Weights of a small transformer language model: a variant of SOAP for these matrices.
Each number is 500 + 40 x the weight over its row's rms, rounded and kept within 0 to 999. Layers, rows and columns count from 0. Numbers have three digits each. The size before them is the row's rms in percent of the matrix's.

# o: layer 2 attention output (transposed), 96x96, rms 0.336, rows 77-95, columns 0-95
# v: layer 2 attention value, 96x96, rms 0.359, rows 78-95, columns 0-95
# gate: layer 2 MLP gate, 128x96, rms 0.374, rows 0-8, columns 0-95
# up: layer 2 MLP up, 128x96, rms 0.373, rows 0-8, columns 0-95
# down: layer 2 MLP down (transposed), 128x96, rms 0.346, rows 0-8, columns 0-95
o77 107:414505522469492561484526512556494486581495494469488565462556430511401545464512475499534531453548494453468546512545524497533573524465518482514516501441554506472470481466505448499486521583471518433442601497512448497473465483539474498531460483507541522550511531508541516527491577492486424583
v78 128:508463513502514537538449442480433464429559464507520554491544528477577576511526532568556512497500490516519471511529474541546461503536450446598498544504548493509529478435534468516443477535472532499422466564529549501518536491474444472522459551578521479485460509441480423562440515497486521548
o78 117:519425461566506507431513495477537538461509457512566530485478487503496494506548516492556572573510444472587539568485434502625522514564376541483501467464512515491541496560556476502516535438493539500530541540459490457449489517486525491505454515478527481507521553507473535480512524528482505426
v79 117:526504518479549459546501461469508456459566496488477541444468430546478550483499488479491515540466511425525515441569528500504494459435449515450524536468520487516529435496556529550463619533533459482458564490429504507575559454487576491438432484531533495594482493511509476544493494532525496519
o79 112:606550484487443551526537417476501517511517473509498488472455527500505572534488528512485501483490476503567508494361477500529514546451466499546476517475461505464454545495487518434540469497457481473458445583509469438450510489550410426492444507498441518532530441521493460536540554477505515462
v80 109:457526560464527494536527532523469555457496452529432572452534554488506536412461526540412507445427517495571502488530522491480419495430430412472489577493502530483530471527551529441541495526558497488563468528487494508476552461519493475524479453515511482443531437472464460449481515492477460490
o80 111:591537468474511596465523520497501546488522431465540495545491448552547425472474505494500443492471415473483557503512533475468501462435478558561534548492563502537485491513544474530531545519500539555526568592505474510439476528509470545527474584522490515437423476528502510518439508495531447501
v81 107:481509558486536478510518434566523476571435461528474495525493615492515469535514558547428514499505487516559475517560515513487517469532483525469558560482443532497479522525465492505499387502546518445541432555513496472451469536567491527571537452446537520537518541437447482516537571496476525501
o81 108:542493569503504489456514542468450464531532479458543517428481429505511406461519508486506510566497503499441543542534569458487518528506549512515541447451448489520511517477563562555538548525466506559548500431525551515510559559533495562585437472598465456471518543536499470522452488476502511504
v82 114:510540489513518511518534454476515414529465436558435558518470475555535441451535491457458530478507426560426530482542436531491569556445560506504529558491433507536463521497514498469513530541539507571469457555492513572514554460559519451467476514464514484497514546523537504492477406458537465517
o82 112:540545491429508545509519464513470445503522536483515500465482608492529461513483496497580521542525495532520426537583479504429511509506482479536477544507525539473544470562413503400505468520463493532489513549541514523589531517580479533517477495465480431518576558460546540537494512575466506503
v83 101:463489538552502527470516488463489537495496488527559528544491498562482472520464476418474557446517487554529513515484521508499502424448527486432530520566487647520488566538462480569491435518486484462515565555454488447483509442518458429496488461553469490509451515475501455516562470488587524469
o83 098:558526491547481471443476558522481470574507563467514507445510547485511560454493575562552491485466551487498523401451529441503445474539470520467450541488524563522551495490438562415528539474457471478463535479511483443463516548498554540458507504527435419514463476488509514484420484490528534517
v84 114:487524425446512437448419447480498461466508521523511502602473507512449494568542511528557513445544492542545506560529427449489474507508575543440518511487503489389563553518488500500513499543413480525477476523437493515467489541420456499506517466482524540453441486485467551471474483470523532485
o84 110:475513503516461476455535514489477556476556584509451521540584439458506522466477494554573514534470528491530504442506497544524484462458455503464516492436480565574484529495528477470506517517577415519486469470585453486641492459492513426524482452488536472526509566541487506517508516502496551464
v85 124:406485538453456527518486536506476557424532520511461553505548491522513521560461493519538494494531493414480460533506410501487511512471474491507498491526464519603537516474533542557526526492491441470443558517505356509465448436553479516470560482463573482472489520494501519524518552547470535485
o85 111:501505545628486493501498449528472512502498485548498518540614513513511485392546505484384480524477492478496512476506439564567503484481561506536401532499488536441507462531530493447555503459492486509508553498485479604484526513478480451544474501486466533465438526555538461513466500507512520495
v86 109:451575421459503528472498489437484503548554442482548484442478559478480545527455450525509549462447511488520421538450489468458505564543502542533458592463480495449526468444514525542531498408479506484535481438499512517488451441462517436520546504521446528442497480470432552518477458549525491485
o86 108:533465558506449490430473492513523537509495516522350502503550458523529505487540467528488470488497488540427491426506475436507572448487436521530524503556460529521496536506517479514514519427534532542522497517419553479549475521529540456539583500494573464501456465538531542520504540560551570501
v87 116:481426454459408536538554537587528497475502564459439487463508517519432442524515503495493537527439504537493542534511493436485544509472437527502522467536436511494505483471503521499502511479426536429542596557512538536508535499462555509530491464464515558517443513582452515554530445484522528562
o87 109:462551525519458556524464461484464492501480464527463506566476479524508464477486564392462548446507495572522435523482560504518488486503513541446505539482432484475545515536494599514586566526536443568460500480581527445441464543454483527438559495500519462553485509475497474510542484507517445535
v88 120:536552549515470517438473481488587491465444455522478535522498484537508529477419539456476533456477550543523488539495494420528463546506526580547493502513484501530529491383402487440460531490551429482493495456545508569449507507458559553499456553513480562457527469493540506549459472496517481472
o88 116:450516486476532527541584456537485528468489435485499475437493522474535484514473464513448464473521411525526582428510473481505548476601547492419490586503475494508484574504499457464563470529473542482585523453481501494569455517530510549475474497494531418437507484500567498519503459454525482462
v89 103:513490378465544511518444451507550522502507490458514519436554516513465552421547533518526415550530502484553460520510519484492533455521574485447445477533478561486501480471493456498510512531465479499431482566506446415530498417586510519486430529552509464478513591541481474504489521485476506502
o89 098:560500603531487427533462506502390601499495553479534510553459478457470524519559481501489491475549554447515585517482500479549467496453477530537508564504426501478572508515489441527456469552496461482498519478461550483554500565489456502471486492524478501560512518504541555465527536521424453478
v90 115:504478514478455477509517496453478473512521397442503550539454537516499545587540539496466488506466495545518491505515427551532459488580462560482460518475450553526449502448509492486493547574534521424490525444456523486543489494570416523485427506393462516463510477513483517529490547523540460435
o90 115:502502566450556473504519408470566450497546468528531501527517543445481537489510479509503480491445486495545525464531499526523520505589502439555534534499537491442560511411551534546435524501485458507494515480509453435508507508577490471466491497605490479497476533512564480581458478586470572535
v91 123:509484489459601482526532522496547542496438504495588497515439457433512463491476474549481480538494469496500526517462442544565519523481469469422441510522387493516564542466553464522510503524481526481463510453497487446517489449520534413528504554425472521449505524529481572585528523476525515560
o91 117:452517581550532530502425486431528590565476498592513461532558551507465514529460579486493455516502490515570539454550531440520559517458495476449544506526462476402457485483478489490524506513573468530525477510450502511496569501456467502520526504526457483512544466501514557512430460550437492492
v92 117:439517481498452500509500487440498522463419504482569447532535459450544480493532496526488460485492525559489410489519490477494494526401400522440539471475542464492577536511533492492445436435481537482513438496532529450606449539489526571492524503444451493536522542551491499459459540505486518475
o92 106:449464479535522453489514530448503501485562614546422417501444484512480485428466571491470524517501485523519516543569516466483530510547512455470484495468558492518473534459495427517526507529488418494491511452435501520528452512509481447507481533528528625456503430514471490548507557532497429532
v93 104:424496535546503498486589487446550424522504498510513533522452465500507409473448437531452427534456487511498465517510548539509470441522514489458522542487514536536490607557500525489508431461543457433481481425519489511498519512507501444436498565505555510561531549510550470507482452438469504443
o93 093:535472498504479522477521463503494445530515517452497467480519534540588574488494522501522523455535553524502503473513512451464523482478529438472514450517563523428509431411450538474509464571377509563505481487498486537455483494556588498514484482512500475497497521543477598495421534441475414487
v94 100:525483508444483574498601531426492521464497433486484505552525472554569498493474480599482436482479495476474519542540502508477517498492615556553481561521531488483445497522471527486452513502489555430510560462534460594487481442444566498470519464520526563475466541454459504511526532508511481491
o94 093:508458502441480491538473501560473506477531477538466553456527535518556500534498563463488527548457479490514486475470454577430507546506439447480489543469491513451501465521588563485482492575518463569512469476413524519484438553551556502574534506478500489459432517501601551477523581468509492495
v95 117:482432513548479532458459505535599509484546426501435469569493491523469481526545514484452580437478512565474443467485471480497494559524519481599534528503460484464530573457511416461507532497549477500499511466522570461523411477534534471505553488502516563517488453521493542494521516525499415545
o95 105:467502461444441506484519529474476512448486439485435500445540565483483445545514473434543418439510529476501481545535500484481527474569513533529466513548531469479445522449527544479576561450540505492528588554471504452560522442530516536453496461543478470563491548510537499528458488505604464469
gate0 090:521520533533531465546516432496494528485472503457471514465490495450440517455561532472568562521573482444470483464489493486523474552498452490503555509534561566425507512451507521548535556409527512523491529527497470407458486476497485468552444537496458540528559501463486565479543442585492529586
up0 083:481506467455501554400527490544473500482536511523526448543545468541511474524456542485466427472445511534566561521509504466423577489484533434489465534473468480532448536523556464482510495553458502457489501495523509585515479525475513568480480475498536432446531544521520485545421559404497496424
down0 090:524522488484497503506508473526586532508539452522583541466498547495422483439467465463443478536443420489521425513473488515558494479486486492480522486432525520526489411542500483519497395516480538522439423490408492498476535483472457499462560482451573482481513527407480472505515439452524508501
gate1 094:460538495484521536459490507469509489488550519578606500494510566442533455429576497509516464428504535581468589460539553506524468487500462381540468530570456442487504541500502481485481563438484498514496494515500509489517490528534521532543560562490483452523570501536513492570541529484499500527
up1 103:492458494456485432495524553564454527519457393471435561501495467527490567567497463483460518565548514497481476590493512452463521524514490524435552476406520575520539440465508512518520488545532525557500462475486520487399506477485536541497482465533493503488454545416474528443502463515507472466
down1 109:512464510488505574524483414399473455499567525392495444531456488493455500527528548471484524495468482432528544463529489520533466513463503453482486433544460547507490499569481481457436513530491497487527540407498514543560557527493479522585504562613492486500498504478527516502471508522527513563
gate2 087:552454553435475534509478486481551423477575449552542515498468468475576509459504494481498478479491458499537512499471511455512556547525498531512530525462525492504498454490558500481525523511545516410451535401484408465503504502493456524377482481527537582537452487563451516583538519504480504497
up2 100:450479469466425460556515482544468513544476520465467499490482532553484483523490501567544564541483539463385559513512499541509488502471447519501527454458476520527483502517512458479523520468515478570498485618459538442435456489512560490615481566439561447499548450467498450491486497497511528499
down2 107:547497470493522531510473496526445493485453484538553497518488563581526538501460531489506469557447507481491548523520467526425524474514516425465474560547506440507461593496445578520467479472491554552500574486502520510531461461500458443494522504533441539444480388486585479482554517431450482503
gate3 098:454569475487548480514472423551519434509501452482575480498556471506530527517439493502512533464483477529493478532460546471447429367510475468534490546511503421520511490600488539555480530459528472461470504473551486549453496470530518423503512475457511578540461545564540454474523521479486498471
up3 098:550429494553494466511558515442488501471568528594434442483405537463509471476477503440446497530546543582451465512461468514533481551416536506512536491440501506474472493481475491472462518584541469536512490538526505440451494449436437508578452503456506462528537508487494489503432517510499511476
down3 103:471494485535514534475532510473488527474476456439496532512546467475566444486489539474518469545519498474494417476460544454508468451540537544472501475457486511470496524546504562492490400538558472434524514528430499522537436451517470513459500463557493565567446552583572471434518586498427483520
gate4 102:570493487525545583454564522516479507478499462461503536501485490504493516515540487509496505499542522511424482475523444449580463492465485542479495533566515489489401542504460503493485483437435490576481511464450519549532591521534515564567461529519486531428510580515489471431455479433528482414
up4 095:549526535575467575526511525482519442492513506479477468475565491547575459509552454531485449536445574461526497630533449529526526512526503537581444494540532508477475481561522532542510484498495522486452542527456492559449471521483541476525469445508530569504509532484501462482614510545507477465
down4 100:528565533500473538586522521529576523472397468464621571475535556513513473532531464517512485490429446498469514506448510551460492513492509524494531497478494484416527584534467481505509452438541431486508457487540495467473574476513512526516504446462519578542505535472458492485524521457480563480
gate5 107:490458536523494467447556488552440489569423457418564508433474491540445516444496521500471499463499522553541533571566503469448512449516565512438477467547535477497466462458491518485475468516529508453545612486518519465539495470505472556500488416538502453560516494494463475513484572485505434467
up5 096:494541561483416479535554464479504568473530488543500475535499462435538485551493500487506452517397486469440498419490471538520482551482475510511415453500480540536437606487499444472557443483503533565493540469520542499523546561523480491500498458508522561496483478528506529467545443571514517421
down5 105:524499551448520491445537468533514491530551506440502495503492550500473494500553487523468538466517447491558498503471443431556507460532460496488469520500481426530531435441498602544496551424510545499491513480426474468470489559583506556466452502467475418438539527477488439527486533580420523519
gate6 098:550538530474483582493476455537521518619465504526493499514485518448582453512488502469503467436450556444473505505503572546519497497466451538504522463563498513580535517541493458566509449465444498515499541472534532516365523441540543498524440487521492548512530477464488448460521440510498522486
up6 099:514504570507563529473486468571475580529437540519503491522449507487538465541544520448466436480481529434465508448502527540549527535495491543479531434518482529549513508491512515546503484489484536558452523501535527580371517459554533442484512525546507604469518452550489436502488428466516518499
down6 088:497476526483527523461477476528563544496511530489368526519522460491518492560520545460426476389469547491500478491512538462558519497517495562505509423508509531515542471454478471513512456540425570593488497498548566536493521423535519408482472540554530486485529487560508494541536486487497497548
gate7 095:510466508571587533526488461524525588538551539517456542590567523503521535519534479478453572499531454532465523408491444511510560452526532488560484507528476534473479450516493443511519498582524512487521538452505449488491522466522553532512470499476541491418589532473510543532458562447475505467
up7 099:440458491557532505525469495535477463493489536547479437540479573483482498489483502484533507454453401547515535486499552537478550563485535495567517447559474515547581581513483467486484508467521512448473477503491471565544439476547494457436501540508457539492429473574428541516499568543475571526
down7 101:531514492462527509494433498500413466540456554449550480536554529443499491510544547452444509494540439486487490550591561555488466544493561524527463499521506485538460576504458449505490466467537400505513506506433483549438423487564470516470530507485424453539562506488490529526489521451449492525
gate8 112:524467534594527482477558485553527463469492554550504459533510486483496516529493530499521515621482557569517516536544484522548554440506495501438531570474537472462523533464493453479425454524536537489556502514497546488533468519532386427499468516538521551488508452435547515545511570502478547502
up8 106:485494473606565539461532538569485509530485447558570464504486496476497488513527599510503490558479509457496553526548519451495542474496513539438507566430528419428525539534494463459446459481533519516528517496505560515465504542510466452536471507487526477475555558432505593498444522493473550462
down8 092:503522489577492520480488559525447479512511456473512488466437458524507498476487487502570541540487505533499512485527548459515527447457464560443500553505541449448510512522512456544502525540486531584518539576514634446525451552504465389477495559520481527459520485471537425516502486529558569477